config.toml
batch_tokens = 262144
doc_mask = true
max_steps = 2624
Each number is 500 + 50 x the weight over the matrix's rms, rounded and kept within 0 to 999. Layers, rows and columns count from 0. Numbers have three digits each.

# o: layer 8 attention output (transposed), 256x256, rms 0.128, rows 1-22,33-54,65-86,97-118,128-150,160-182,192-213,224-245, columns 192-255
# v: layer 8 attention value, 32x256, rms 0.0825, rows 1-22, columns 192-255
o128:520622493482401462487596479528425513523556536447383437545471448545378439496503520508495450519458479456511468505523503581432505529568477438489520483615498561495479508412471546425399390451507555
o160:440436532517554550588404584487508443600490478510456426525516531465525526488474569547516535476559502424609489507457502526493496556539463613502474465617480563518424562468552529493449595516462422
o192:480560393429510507480560383491592452555520457520489369475565407558528462480589595408595479675425526421459430469584357523493461539553510514534541523458546456462417416558499444463562464450495557
o224:487482487452491484496429471433480512486452456493472473492525506546483557516532452486578546517581524532535543455497530519487535524493467427543527409514542470560486511472552436531429547554499449
v1:574477626492439523547461539496482473565396451571465515411488512592545486451591447531548557533475497396360452472471575513457531479478498530526510549522479526567439569500446498508513468463495522
o1:419439425581452550498527530506540553484467500544520556492411417513475457477448541363501524477505520523456416514439561409547473501511525546527481486512567503489499561436468513463458454501476511
o33:484607514510526522503465579482488474474538532506472459488461469489556488463534410441495550525508464493545467553488560465503469513491564549608570531488442413439492492499582505502493503472522506
o65:607500482422563531454470384463514506472578515501537583528548478481484522403498466594429490482528409438405549480582486495445531464461441485468410517560415441526492520597413488478440530534611470
o97:457432528494478506536551581480487459494454521440468465401430585435527554575539445446509518495475590422523524486496538450482510471458516537505549545429535467496496467439521489598508517523519456
o129:523531520435505481539521409530533547528427497473490439524604526557594516516529470635590464512515486503490526517496468595395554498495466422449520469514469527554464456596432429417534594462497546
o161:512488539537503431419552443478526479473492510505486518478582535529417552605476607551467498501440471552562525454516400585528513581484444495519470477479547614470493490488518431575517523539450487
o193:399483433477519410416436564532545571537568512558601487574478523482412541519495482594514469453531417641618496453554408515542528568571632458431509430507523580532643532571463550451481443438486584
o225:527481543544516482445501449537524414493528432403492522542545490511468411527461485545483471481510545518490491497510404527514516483564433523480467483523484503471581454528506497509565510507490461
v2:496498346567454434582462446614490460472490520513450481384438525470616609499585569474524607477518481577518531461623604467537471514546495488529551501438435528567498512495569487572565551419498538
o2:463529577552502471460433523456473496497502517444505460478508462416485514562449480513513552456543490557573577535535526516476582505503590492527588526555533487444470540555573496526490473467534542
o34:547437438458495421575512535509501489585519541601436457494468492521515497490516448486451592472531539475541474458468548426524551472414520527541483414482473504507405504512442532553435437585453445
o66:581480496456493476479573501494527513460517514381489546577493472489494512517580454580456543523510391572491393440524504545510485478427489528494484397560441523452533503538402522467520472456549460
o98:505502560498554473505448516501533498476516444550558433486499469526517593535502556478503522467520508530537513491493505492506510450539492506497548511514506498542495517462510568574464499431506481
o130:538518368521438566534537526538428496520494587557497572489465553541511444399458562567507486524461466464469492440577414536423518559609426472425451525458490545499535429480411435377527556497480508
o162:496522561533505546457596415470492495444506402436561590610572503531464510536499403551511496546462451464435541465520359512499486624577496506458340550495521519516480534495525393482530514458553466
o194:460597528540560574554496436458555604534396479521453488487472606524468408519412483360530391620493533442310520563542487393466450454508406502478424514479579419559623401357548448405521587512381558
o226:508475537461534549406443500484557477488467533564568476501499434470471519423531501474570449509510531488455416533413497554534486509497524435477506513513528497509447484544528546585510537510568497
v3:524600546437540461464446577537481521536585441472554516504479449432531471480460550464561521530524548470553460473520415498567443482481535461566619503472502514452498486536524380577471475569446528
o3:418484614400492467423597489476469434479570504478486488478526445543522483508543564500440523427553457529455468523495371539468515412474444526535466477468495419494496561462496462497469426491484496
o35:461496538446489513626448588536472490455535547526465478495549509508601426511511493472503483471513528534583496443535450536516479423544457524531433461410540545490491540520480480512451517648568584
o67:522448482512487464510451481476468465496514440490543521520497525479430493496517519552513479559478564470528516537576515479507504525481471452482567624541513408474526561530635482570466505493515506
o99:526604550432479477494524567474527461577492458535533525510514448544559497530465496538500531462567521525472483491496485473557435510541516455543554482487569483496445505413483558502523498584496541
o131:450594433571492509560479561550549584460532560508416518580460484476460540508530504482523485555382481492604506459404574557513491566478554518537445521426501656452579404575486467493467498462518512
o163:587513570539516563464536470579441475464456509487526450451396558564290517422514515604518438485502538424515427545596574518493468578427496407412556449520410509482572446529486495442517531384543441
o195:637370371546463556469515435491577611509486596480470431517490495445493515455441455546524497550316398478480469505449614482370521532451602529416490525577448525535448361361482568485511526414452438
o227:536483401578510528487473399542533522468424457486551455500528479542469537557535470463482560481594442512443570521500539460411575539489491564380399563483511537563496531490494557500532527420475441
v4:472492478499541568666512421410515446545568451421520485496483558413530453499464481490463540431535569532490517479441454621553573499627460468545468504477452495523454437538540519537570531493553478
o4:613465485483576474522478601516534539490464504454482526499476419425555486503417479589585485475490474557482570347511424523535589651498573555437460458610506518518499540480397481457478458485482451
o36:497525520508457482548503529525436493581554537384485474479521528475531518503392471506530508467509511416470452389552499450490515509504453471579579505505555511577443484516567447548534462564547485
o68:519388451425442546385505543479526428530485518542614507459419510518516473481579504466541509484543552494469450601431530532484509495571446463483499479431507444494491426487540601504475487487553548
o100:491514497535440494514455489509530534526542521485519479551516522447483479510473508516507515604493446522518505456464527468491481508511507526524503462529490520485512503497545512466429522529503493
o132:456536515496576537595563459494434489523451475588490558497608531603526571545552569515515448480588593484568548616579540498513434352472484447646558501475563475471457568503500537591674559432461521
o164:454486525514515503382512466510467476486498569599492509520552544586423515476534469410378468514480453463527535609492550568511491460441514535392383443404428521490497469498432436485504488498557464
o196:480488626588557563474537438508512456398412430615446515465495419613506465498552456440371491600397548584465495578609515548605482461431496648474563615484541440410694443559526468523539502463424543
o228:491495385510447419502459523461513533465505532487431446531425492461512566484513591469499493535460445456511439493477498515445470520473509465438550507539527543515503576438463545540451474510443519
v5:471518426561515484529469574404496546565452477524521642523480544495457533526472435493478488535436401421451474545472602559425555511467484445509313471494524533506572427477618552478528539539466483
o5:563471512425510509479502622523500513460489458523558526493479476523478525476520461563536484491573468449487597455497468456493490543514531480477444583472511471470482506511534428501552524563525506
o37:544508509502407462474430410493536413447507377435512540511429466521418432503525569566473408508474528525516414512443532562411432487513408467460388549485423479498496462521422524461486618497587494
o69:511433522586516518544533430521487437568470581486376405529577570407516486545459466484553520570473469492494483399481501498461546498451574538425490448609541394525570536554454491530450516387492502
o101:525506502506495511501546493455530509547470428469477529445539495525539528421445481418514450446481535524531474559538566559509522544460498504515595472431582510549538440545401499519562519510525451
o133:449487539558519475506477482543590594487556586509509438413492513491486512498424475434419586505427402561475490532466478503585569435563546527570530466547513549559581458428541513439383458488460508
o165:557517464469491545467474539495419479507443434547534462448515446455582414522550475484469498427497618534479528532468424440506473528473484585481623633469523590517556502468483511482547514613525532
o197:504598520492598488455491434505536534457527595446472476576460450591540424591512547533511510467511480523510536531590439451511491358595518429461617461490527501549474478573612479464468441450379452
o229:450479476520534521528522480492473520540533545567477463446558518450560564477504519455562516477568515469474427521522483504540484562512526572547563498503486495395395579436541432555492446423451537
v6:432570562438557507449494480522494580495406512468494495526519586577458605533483482475515587512558513536586495551461520461435402505541542429531442459462467545450607458437509469509468394473503528
o6:513489418561533482465541494485474522503470489499489490468480565550421471468457468450424541449515503523502559401521496526527523441465496540544480465510501532510521504506443445499512503436566533
o38:361493473488539469517497491496499565483549533435509515586515511485414500442420580543530539534561552450531524573525461526463487492491503498598465451448478539472506402539432490440495473530537534
o70:494465492503509511450477501478561532510516511535404564534491476467546546536554539552594453508483451459484487579467491419482485480492538550465522454546517441562461519527504510502494527424407470
o102:501522555459501537527454540487535545480441422440506454524431617520435524577512460433468509545520490502533489462497511487484512556496541493568529503467458476553515461432466558524537502499508490
o134:582545500421458581446422520497503528423482512479549470353499535468455572500555478492612485506509446513570490503468560603414439485477595368402520562540531467444532574597478474485428511624502560
o166:541506514563460524576576591467516419528584418623541451420483350552616476455580479548517456397466553577478507488498419501552472592562456539448505620530535511495447659443620513540510477504505442
o198:579489492464526493536463485530464429504466586571460433370524458426572407486522453506521540353419471489423493461549478407537551530448508515388528519577487501538504503479561511575414496465574423
o230:519476489505485473500519533514439385497506532507509525519488434530552461541538477527425399527518499479499485528502483476584505441502508443508501502493528495412466427536521480506516513478492439
v7:484386335483517560562491540557518425549613521446499541510561438488537439496512550546528463470514452418489505480581562433584465501553616472504469456552498578509490582507414539488464532477489478
o7:470523503493563463541533440568537483479451510507504495572558529527511534494522439532481501501511573504511497525503441540540459458470490583548516473499456505439493427519607498546547516503490470
o39:560490542431459502464444504509409432434541392392499556543404476462515489469499462482562569508643526526502496514402535471443415525531558514515576488590472476501501436517474459441551582462517501
o71:498426503387431462487543427449595456495491640577490464443477478567470579485496650465534482421413547481531550560455513451528532538513445474520493418428579520500470487510506520503509427550509440
o103:570567506522529503503582574563454529489580507418498500466596459521508494464591530525461560459532461514499475515539503484503519465527467456492544496499483530482473508524432494502524515490556458
o135:483414489609505537457382630444570495611504536553478501546454536452574401516361527417532568532428554466464540445445511504453542528493512448390477649507540482611491540463478577518457578490449518
o167:527584392522467508484485446481451619452501466526513541449499539465547564504449448522538502570461445481458495481593474469571531447458492489464458445559543431577469479494532529514465507496544516
o199:491473505586421493396504470447518512575409524436508459427517453457521431452412543524428397497481451458443474490488492488585528562497517487471482583511465466590497611432479462519450420418479660
o231:393529577542541520508496476537540509547487469623509450471447517539440487583484486468531469559392525594537440474501446522403494572528484484630461495453552532436505523469522472468484515573460555
v8:505395482526501483518563467509585523500461441462429506444510467528529511524402444475481460501457496473454446496460522532613483490415391531537483487437504541518425517566567495483564359550499461
o8:539549478531500550393537497467493522434509449487540461549494459566395504560496421541502480467496526529420495495505545584453513564519471497573515557552542518472524503485527492526604555530569533
o40:507495497437446508508487560511554480554471508489572463464482482570507491537544538470452477516518500471464488563496437529506449534494513468501498459444470548567386498497452526483468437518593518
o72:462463409527503477572524543423518508639448605620548528484353479482555546467430663495564490462491511458502479548435400403455492555594422494484487492506518470451459498467529633459529485454445555
o104:485483564468495483526548520501580486491519505466498481448480556573501573510513512511436492454503476496500480442505513456515536581415505496535534475476471482502499513409585466543466440512470508
o136:590383509465520489536448495547516466471413658555399493462541527432484494464507472536586461536431500541559606527510508549476473430524483488465453500504550424489562480597540498469359463484389475
o168:437546571502579494566573354545355475363603489466454537515595479451552544488493455497476542564534487385528548460506559524552520425425509574434482573553395515439550477479441386605519548499419466
o200:522535400545552492414463547514477537469541551553459601523553521431535493455469582437600571594620564626542444501455548356478538481570509500438417438522581481408653539547455511508513486663368410
o232:457615534505511500492494471472498502562484501452508475624520422454472425447593447454513547465508516531531457493573614527457473435510514576475537500528564482526488522552503534500492548354546533
v9:526477448528382466533498520445531531477471556452520499533519555592443471508648596481486532579464490447543492496461506466604561492501396613495514439468452486561523403478493513495526438539414566
o9:419555574507514468477473540609449487532486482464473514455552479469539456412460495513460483501481532453481511519560501523457522560517593536421593522516494558559555484466492536487513523552518480
o41:488476465508464558472520452515580493497527427523502515588504553518457534435524429438532524488568552516487476534566505457417519529503411591528499455389530423476507547491488491507552518474434493
o73:487490476491510517553485446451535459480495524558531454576470520496541557554450635567484594467400480581597446512519525484504522377546517470570525482481529443534488504455496517533541444462464479
o105:528557440502510442464516546506471480524529506461495487462478505462459419497516509503490513494480489494535482530455559490523448560513448489455519536461487461470553482543500449493494538511475457
o137:520486463517457519444545517444413483542512547468520523496525463607461545610496478546543420515597551485414481515518413516562493486490438508543461492616449553391405526517551479542548426460572598
o169:539439544467595564517512564524455535408515505488470505429436553455532458532478436527531461526427383441445571444457518519540505540502512390495374565576531560460521469525446452491466564566610479
o201:553498475475483445427482478466562484515483529492587512463509488454617482546536469452485519506467500497449544484462457605554500483435506360578554545546493595439392427500558461542482471507524487
o233:608531513475503498522519540468485563544502478443499562449475483487474545439472559550543527431471513526466565503447416485485482507533591527471459489490506497479482522533513489494475538457528523
v10:434623471485511459510461452479520348576444576404576528505456475494517559587406441478448566453482461454580515440529527515471473489427488474553565457514379545541406543470433581453437437517437464
o10:546553442558465527487639492552468503435529510403436468493489438454509498388437491458586580534460449469621495499506509490539480476547539539539576535528480481506594492519472448444594538543610466
o42:525451452526532520461494517526576511502502502424482421537541531518432478468478596501457528501448509477497537521438521570484530450516449457511493444495462551481501472495550522450472563495466521
o74:423519549510525523557454392490481512426540502488513453492553442464480585571459481472448513490495538482518506541582571566491481427409553614538503506613454470500487543496477477551384370437466502
o106:500440478485534488518452561587516493549529512521525580474483435515494533435429491534528562504485505513447492457473511473528522495548490479475410502574459459536467419490471437414461526542512541
o138:438553522450499452497410485479434410476469460485533576616430510499525408611615427523469406517518470471404505544533548533449452463458432562473560455506426522424487497513562529610515439496566517
o170:517490499491458492485484565562422562485454540564520527444599482523470586483539498517563462492601532443526489508488432483493520511522561490405422557463568460518465470496530501478530589509465487
o202:485448577467403535497533500427483473471547437528530472594537597529577370529585420502390313556566425492559476513576460454451519541568468441497455555475629465525500555527461457539570507533565478
o234:541530505503537523470457450399480575475503438611539440445432540459543519543510531501548502485472595584388483455512426549509480588510470523494415533446567512480540545509511332578513472427493502
v11:528468553514521508535499493514524465457444540521487571466423458547424528534472477509482480512462434484574557484494496607452591519541527459467521445462460548455469493537400501476517606548489430
o11:512556424501483562533543507478519529544582521446507407516463499487504489530487449440532579491587530468527496503426545527475499514456497399528514505474584561488503401451464527466363515573452468
o43:424577586503527488509518487512575491505534535506447538547528411494452563496462473498501501457480517460555493506490594519517579546476516552500436473498511494459449487511435438574533505558546475
o75:437515584445491430525449494538443445408539499446479508505512484543528469479529493588457388560459499455450517531650528495462526445463454585475400540536475429546509574610487455440425505469498521
o107:547482536530524514481499486431520462539464476506475533476490556513486487604456500587555434453465553525491498485472488475563519475518494508496538539507496509491496467421469538580499511521464481
o139:489436514527500542444474450489502516510421418590595470496559503476461564538576613464550547515457490535531437473489491532503435524534537424530586515519375461501547526494560543456654574530671606
o171:492453442508453488518508473473548583526471514535474466440434551456581510452471503359525552507480518513476478612480460426536477388509460515487544464531505504528525509501603526396519433327379551
o203:576459542463547503493489488500478505523522525535646498430583509625563453532526480491420541491488393584455605490528473469544442504518554440506541469490479528597484516460567535599483459365574516
o235:505482408535446523475492532561542505478477470552518521479480556469504457482548529521463498483521522494426513499451469408489464498479461507502459534444502504488546476480612437443523509469486522
v12:448481475521540435514507380403482487513517468533464472472457567527423562505411469507458439468642543467394473418442489562474556508454504470463594571462485551428543487442525574423444506494496482
o12:535513561540521423566419455484567406551478514528442493522538440487481543512442586436445498456440610520493513530543503523472457528562558493427475631429454545507422436640376496446515581464494476
o44:439501577513502535494361493500562508453459446492533583521504553519534474528512486494491510517563525465504491475479506463540503509492535462505483463546498545517418546485461525535489501473458487
o76:456507483561451505532476450498536469494479522533479508506529461445420504494490443448493444496467573476482492489458596446519466422498544481544540478507469411462477481508573480512488528482462433
o108:504573498483452521464558515506515559502444531578565467494490583560512546581567539492507501492486435478518518441468489432484505485490552469540609491552469472456544510478530559510492485506468544
o140:600469507380573471509559495466402496475503491455402459464394465530604514451486399580602461483614490602568442516508432548473537511500496524468445437474525426529576550480500526465527364556411565
o172:503467392504403476438483593551469519485518401518598491444469411470535507488554531507550509471459525527479506491531400502497487486490455598530448581525564480561633551420562419471494524546535532
o204:414496506572548504469568574495495486588507512523554501603485500568462531483500519515409514535462423529461546525442534540594493479492434600519426453407556487525456486444487417545437476506490468
o236:605491392482541541414515540550531560498506422393518429461592507456528402429533500553532517535510435473538433539484523522417497565528515447455517428548539471537532553548485487574649440503551453
v13:494563545564515492489496535600455480519610656486486415452469458573548479495394538499523484500510454460555463501545516553494550486574494507539449467491466501514507532476445586449545543530466573
o13:503446495516500495450584502553555395574434568501444494467437578562493534485520486489510513526561487517424433510446498532540493548569429473516460461512437526446456508438432602517499410517504499
o45:507552554531506532549569543470415491613492539505484519484533508544503574477519530538545477544507510460522481442501452553453465534526476522518462516471430489550483503555486499431525468596544543
o77:539470485462447562520387506472515490462564434526559591518497491486454582503429471542476507468466460484484526481580487429576543546388555502522530490526503420474570555491557560475488513517493422
o109:438558513501549471520494439555454469481517443484424441519583482477517440503509524520451485460510519495499433463499497572450483503496467502563512543477512593527471469543534495537532565587510531
o141:484525514517463497522483492507490501498552536490526525479501455501473481512478555424462543496479498500607493559434543468547554498456549513475592569486522526615503508497586434415463583419458495
o173:534436463493528504469480517486562555407470456526523424499524503382548555546531445551441596561410541523475520485491508493533530463495526393536522423518588435527588513512536388566480623363498430
o205:444518420370555363405509552463506605382463534511586579432464447484522480471451531509581624401498484556548616522459525361472458433520550445332474571534605577514501578502445470579510496413530480
o237:493481514534505551577433581448543502500479471499546544558496607477481414529541440439451441555537512426459576527565554478496458441485465512522564395472548455526433439527545468476448407479501483
v14:395520509472466613493504432533527506482579549415486581502547534506410498482492459493511443498513473520445498510435445551426526570410600531489598549503445572498412419506442443510520465451432479
o14:461531469485465552470456472548489514590476528448464532535529484428485472571545536516519475450497530473475483506505490536552559437497537490559561432562563461452559534457585513505481441397453435
o46:489572509586536480509565429463563439506487524484512515557528475528482448523442473572465543511545557412462512580500470524528517495491433487579545387426445564493498499445510537485500501430481501
o78:559536505471502468536451486539475551490439488457590517497427555536537504489433460524551524568520533460509475501542513568483490406519497506448478616498517534540467428594472545447501534596504522
o110:500467456472487532519511511465524445559547523428479497512556487480522536522515495496452527503520509503496492526527527494508516464485462466506445533502516453553504500488537436510526536493578468
o142:563450443568475492493541493563515510469530475560472488472429447524527425478520553469599519443420415615504547475387494469443414587589495562452464559505490541494483496473454508530576575593514572
o174:499408507535522547492472577428529486477510445561461474328355459481482482579582652457481459420502471519561393422464508408606403458608506474401536519488599483640446567435422514478402430595536439
o206:493503541567421303379468396558486483453552470621434495511522443476491496541394534449458460521468526550547523445533575426500505528441529554526417366474487512476537378664502468523626465490508596
o238:500501524387551495572473580463449543475400457586525403468539561518541617473549527463497565450582448473506532561487548480387497566464436495534506566481458431492499635484522585499411553553458517
v15:556475476579502522503451554502493598555485536458529491462498494607444489541517505495469531495518493516449513487516556466556446503501492472485435485500450536519513432610519506498553523529439473
o15:529439517528445450472504471577571429505510448472537502461505491550470454497465506447491578492634486513476544545487530420485481491479477521407478584478453567544430438476494534437482518484470530
o47:490444510560506492496462548472489466469412507479474518396419525541508406461506441527491621490583553503490454480513562486488527474517501415515412485568574540487485498454449506497477531476522500
o79:406526469519502499550475468480503511456555476517579532666552482481531564452514584487447549484397598480511450572491460481523461478523509469555556534478481418450426525511548508580511491512515514
o111:504465486479481525508553541492412500551450531481448452430569519550512493450480486478578447545506460481490525505572485544476543529503470572493465535502526467497559470475464518487510441477534445
o143:497596441469518513514514432524564534473493493560521532538433574407525527506566532593501533449509438518545497527436561468445429481410503465574496458442449469574526480523551467596544553567459463
o175:474566537460590511464503483521540493473503435518488464592510457427524590490521575502568412473509537448474401472427422566579451439524596503505649360510564459496503503524458426417442521489457562
o207:472590526458470611486406539387592615478537474542506524466551413494423435649529523462507361548401467488560570517465456527529477472518480527527585509458581599528555646506527441501492527581502549
o239:489537502437528434481551409490391456518535547457469492524440540469536516441442461582473394474489454539475540490546464558477552562488483518565520499474409419457538451496527599454478472549512533
v16:501516527525445428479574461578512448559511469586476547525532486572442583510503453464538404497482534490415492533487465494511547484538573413496474485504532522539403552500482547540430508507556524
o16:522487576459489465474562432486471429484478526518535469505416467480487495546515481473554507464443466487512462480424538454569452535441543428524540448566481517555478528495515434480505509508526457
o48:436428468532590550506472660556439544455448555455560440450496536521468491474538520563457508470520537416622517584477529592553449528407503486485497519494588510565532536423457482580419432603513458
o80:482454453491480497525435472553509561482533494490466550460503513514494530424520456453489500498598469474478544564533472574393487460495498438503498512447492413499489458577512502471494485566561516
o112:546512579514548416493477470479526524452506434553478482459485556463520565542488564453440465472483536498473435462499479478475517483531514527481522512492554496464458490501483523593442534516522536
o144:535515377555471504510536520567596444500535488390489546553488380486533468487394557602517535501524538523406547514422482481517501507541469557505482536477351591504460490473567549390508534475377596
o176:532566502517404463577477554487489526545478423518435557531546458484513541478512444430562528608531534550460507448592480452451489408529524515471517497459509403478573447504483531436557538472393436
o208:537560589466435553542473510407486553524639543450511538526447484522481492482499447543467460498467398490526524534525467462532518471482467547507440591399347485457461475588591540519526513349479580
o240:500557454480468516481442513479560453539482494483493476506477480480580471496472481467564555490465473589516536478494515465440525531539504474535457502518514529483558468508450473467486496519472478
v17:487515518613493528608506488410425553498533554376487507533540563590470553557416560530524459549504510455582424500608563549425464524394548520510603508529489538438480442488498441477527597516601528
o17:515431535453468479478429474584499515442470553431483555485498514566492461497477551605450445537439508429458558477563477443473524528509435459445489533537519469483489459539423484556446472565424453
o49:480571537475540534445523513496517431508450450526517570570495495506512530511445482522587515565511486438492535456512506511492432513376493478443464490557447502433510456465482484560505524456496477
o81:582458527594509436518575484464549478445433525529433462509436432459549488530514521455592512551501502539580420495455519490530525496488577482516532462484558443507499527453582577442524540440413568
o113:511505470516480495505491520500529498451507457477526364553504477472485529505494542537490503445517443527563527553514538500483500452439505452547535522507555447507421499501479496432462532478522494
o145:395539503539517574579538486553535466579508506624540564449490497529516506474516587496535550468507579454582428560460486466547418562512479589537503453378481615518567524456553504495650518498526502
o177:470593507491483489509485477387487520565534606526503462545512454480494467485554357363414524444507559548432522515531560457491555547568485606551459465520479480588515617470594470526530405507519527
o209:698554429508383559446491392472521602491594430547458429387444564558568450496631426442561498335590556575558493478349481401539453431572544507499439542412572525549526486634446523437516510473482547
o241:398413522475572506492504525494565471492476461524506437443517541475493482419492464474454539483452540531415458547477460560486581480554451472543532468507474495513512451511560461510438501619443545
v18:471493600458482458412469466527481564454608435491475376509569475515462456519619516527465430421481526568505457472551471511543645482593469489501565508488520436466490494523521513519475480512451494
o18:564434392556470505492515495467558518551425585524522480496561496519536498488483566481489511552457505571530502530396493435474529444483525489437587553436542470512534502604583563423520563396410518
o50:379535519496445485530503438464539480439552437599478523465438407443493471550524543502558489486540508566534445481454500508501471546473501510454530459506496549377555460501544497479536520391501546
o82:466620564478505450513402462434445514517516491393467555577492479496537461516541466581519522456486496469430490505571548494489573526543434462513490580565501577578382504514475542514459514589522515
o114:484468509502489482484465506536439463562588524615502590529443528527490540416481576520472413502502526439453496540544481452538507512468475470516464481462446476464523530537515493405454473528471576
o146:510505444410485507473511441559628533428535419431494454450558439446450527474554500430467596470537554612562592498550488492451480493565575575623493438488483535479445441510449520605508428663523388
o178:647496476515532579511530582509502516572408476412577496532406546522517501455410350415529557494500393402551480525522540523542455511458486460507481491572465335653526492447502561498526470539584546
o210:540464547494594563430501395665566542460357500476464484497480495465461544511523461452572527469538495491461574475537600506514394459440602553457395529559512489520469575471454399552550577538515445
o242:499486417472494559557529584458451512522455513468490558527555568573550564440459471539438481645463537405476510484489496543517441522483437429457459452476481485484504508460442568545490515552498478
v19:517500564486536446424487558572508379557417438603490524484516366494503499503480527518481498494482503542552507436498451444461496429474636517541494539467523505523575558449476481463537525513480513
o19:521457500434537526482449544422545503471491464428580481566475403567510539547522529489528585477496565528543588584493545512456538549518415545454478520582542450536447491477565541516498512441469530
o51:410480486443443493448442523541492406522448546488547530536516435527560517470500563552534490532520510503447479457556462529488473476583511464554462485526570470501501599477400536488542410509502557
o83:494546410554499489539612422601464495479595504475519563547530500447521456358511490478400489587495522529501460456492480513427442491511587555498536477412305554465503463595502550480493496568484456
o115:450506451501488559516495541528525498482578488501498511452497542489454531494521542516544463537469451496536592499487474518528511501475504537550505476548573528463509475470559497554504507510474520
o147:540474628509545422484475517476443492557345515577392474403522560473497588533435326457464447494402466505490441402630467542548518439479511435363517518528496493491609489556412471443590499494511496
o179:556414453482553482570454543516489550434579505458518511497525516490473464482579483416487556529562469367439460527504565431555486457475543498491428410515453427460515424505530539439449432476528436
o211:552500476434520604590469516440571609446481508468478479414524591534396503657438522516542474497510534554546492646416564492485446474524476367499525460434465518488489469548534466461483654488522406
o243:501624534549482435487609414493455562532572569547414517535490544508514428490530456493517497433525442476491428412508535540560557481472425546451495486504457600503440536458502523556488451491524516
v20:448500575476560437505456503487524499492603529438506393470446422482495453425523412503472507516471391445456435509484499492581483512455484466423580498501463479508526551460482582545513454410446630
o20:466528476505471499474467465524428477502476510510633433518525469451436399514503570478495488531487499518449495467537428536433528490550481501547570531487494503464569464582514500515608502479469496
o52:508497489580506454473447559527529491572415463536497529418529582481571505478449419521450489453517520470496511579424505410572521561419513530451522539519512500532541446497446525436537527536496486
o84:549433514451485541547521471485517508465482500463533514521547491519507532510550476542465578599424484520479544494588555458529457506455437461488480543476507445500501571507559461495532542410488548
o116:532547448484485516501518498504504520567486494475549487500424489493559490469498503527469523482484458449527421553493480414442502489447486483438440486499554466580502515537445508478476497485501474
o148:549561607527592509509440493482460497474558453479411488427445554489412542511413488546544508431571531425564484464520471588560554509572476543431584497491462388544381555428500512553464488506519461
o180:450448560479526489517566502528558448472541455510477510602465481599567502526538505497536432421514536589613496503502406552461456614585482541584404436392499494526528524436459454570511500541470545
o212:524471518463435454531511531416515552450539529513457482516422451562450564494535601509630560451543616574474486497476487551514482502531559496426462376539459592488487494507549446596468548548590482
o244:500524429476476513491524409494473520432492504503478574594559488489550500542500470457494511462485477535515537410496547557424531436551478545564410611509557590442426463534505439362411500516489391
v21:575497448519511503419453445599542489546495433440519550497466546534582441543489564508500562563557501464510476488472554433441619460508576501499536541479528342423557501525552563587499520509511531
o21:498426514525520459546527452496476535432425480589524495522534509635521529552539567526541459520463468509512509534481434455516418493470371572439420517399596530522526556467503445540508597455392447
o53:549506530483436506522499570574478478508466533449531579545446484537487613554553506459469471501563495498559413504495502490456446480447498448447488493470506414514430518497520641585559482578434424
o85:488568502472535514476614471512451501494519533468552511560426569494449452475481575530470549487525535480474468513488539552484503489491477514525405485564356610494532476544411428510532465494602479
o117:523465497512503532468469506514588533544475446520446468495481518466560530454501493522548504426535499534430451517438513456512524503513502493481549524555641414553541448466516480474469560546490492
o149:542553517563538444515528540504479461487596560459494548499570416427527527468380481540446492450426605488517598431574490473576529568516582513533566575560464522458454467437463471532509444391564522
o181:441497467560492538552466564475424498567480527571495386403491515481465325533389499506485444447523551500528615600505503506527564529570602546550520542430446521565475524515513459409492423538561580
o213:467520499552535520534420506497412487500522452527496501439487487412435537467464528604571520501537494482531557427572458613535589448508617484545584439538408590496524592522590394437395476508618614
o245:492433509481491510481483457430516527494509506441459519453512528466432493519555448481463503505443402476457485510541458519437458519495423492561501484537476467497514459550435476525460448481468434
v22:502556466392455609473418519509517549519593482427515464537458562495484442509486498463403512457493480359552538495404573444450525529425451539606605501493529405451508502457564551543560449505614490
o22:477550449504475383495458573499431474488453481493513522485424494407657465378501492498536493468560524510461471509462511457481530519527479562448537502607552489497459522517513479526531536526512458
o54:527509490441465567501458462424499503485531456488562519509520490533468488539523588496514519428516477478560467542472556461587490446492472526524590473539499568536484549457573574521509514474513440
o86:537417586455519514476422482501472460501521493532483432498518430486422491497438476520475461499458440473494530467482530465509521500513462533455491541469531394574563505486440485445560583485442495
o118:442496493520560509558526433507401560503464522471474486437540546503476509545482472528520556543515478503504506480543501576491539487494469499496535464517521519496493498507541508457449469447539496
o150:484503554501411530506550424524583500545458479524480584410499425523491568513583452380563493599434467572500438399505526344511392518516630514572439494438436590387540449536438468495621429509467523
o182:560425517520556433494488511534561467476541464657495578597420454510431477532480523536565457451426526516367493473515390544516515566443509491449548542485505481539450385537452455485523454491446610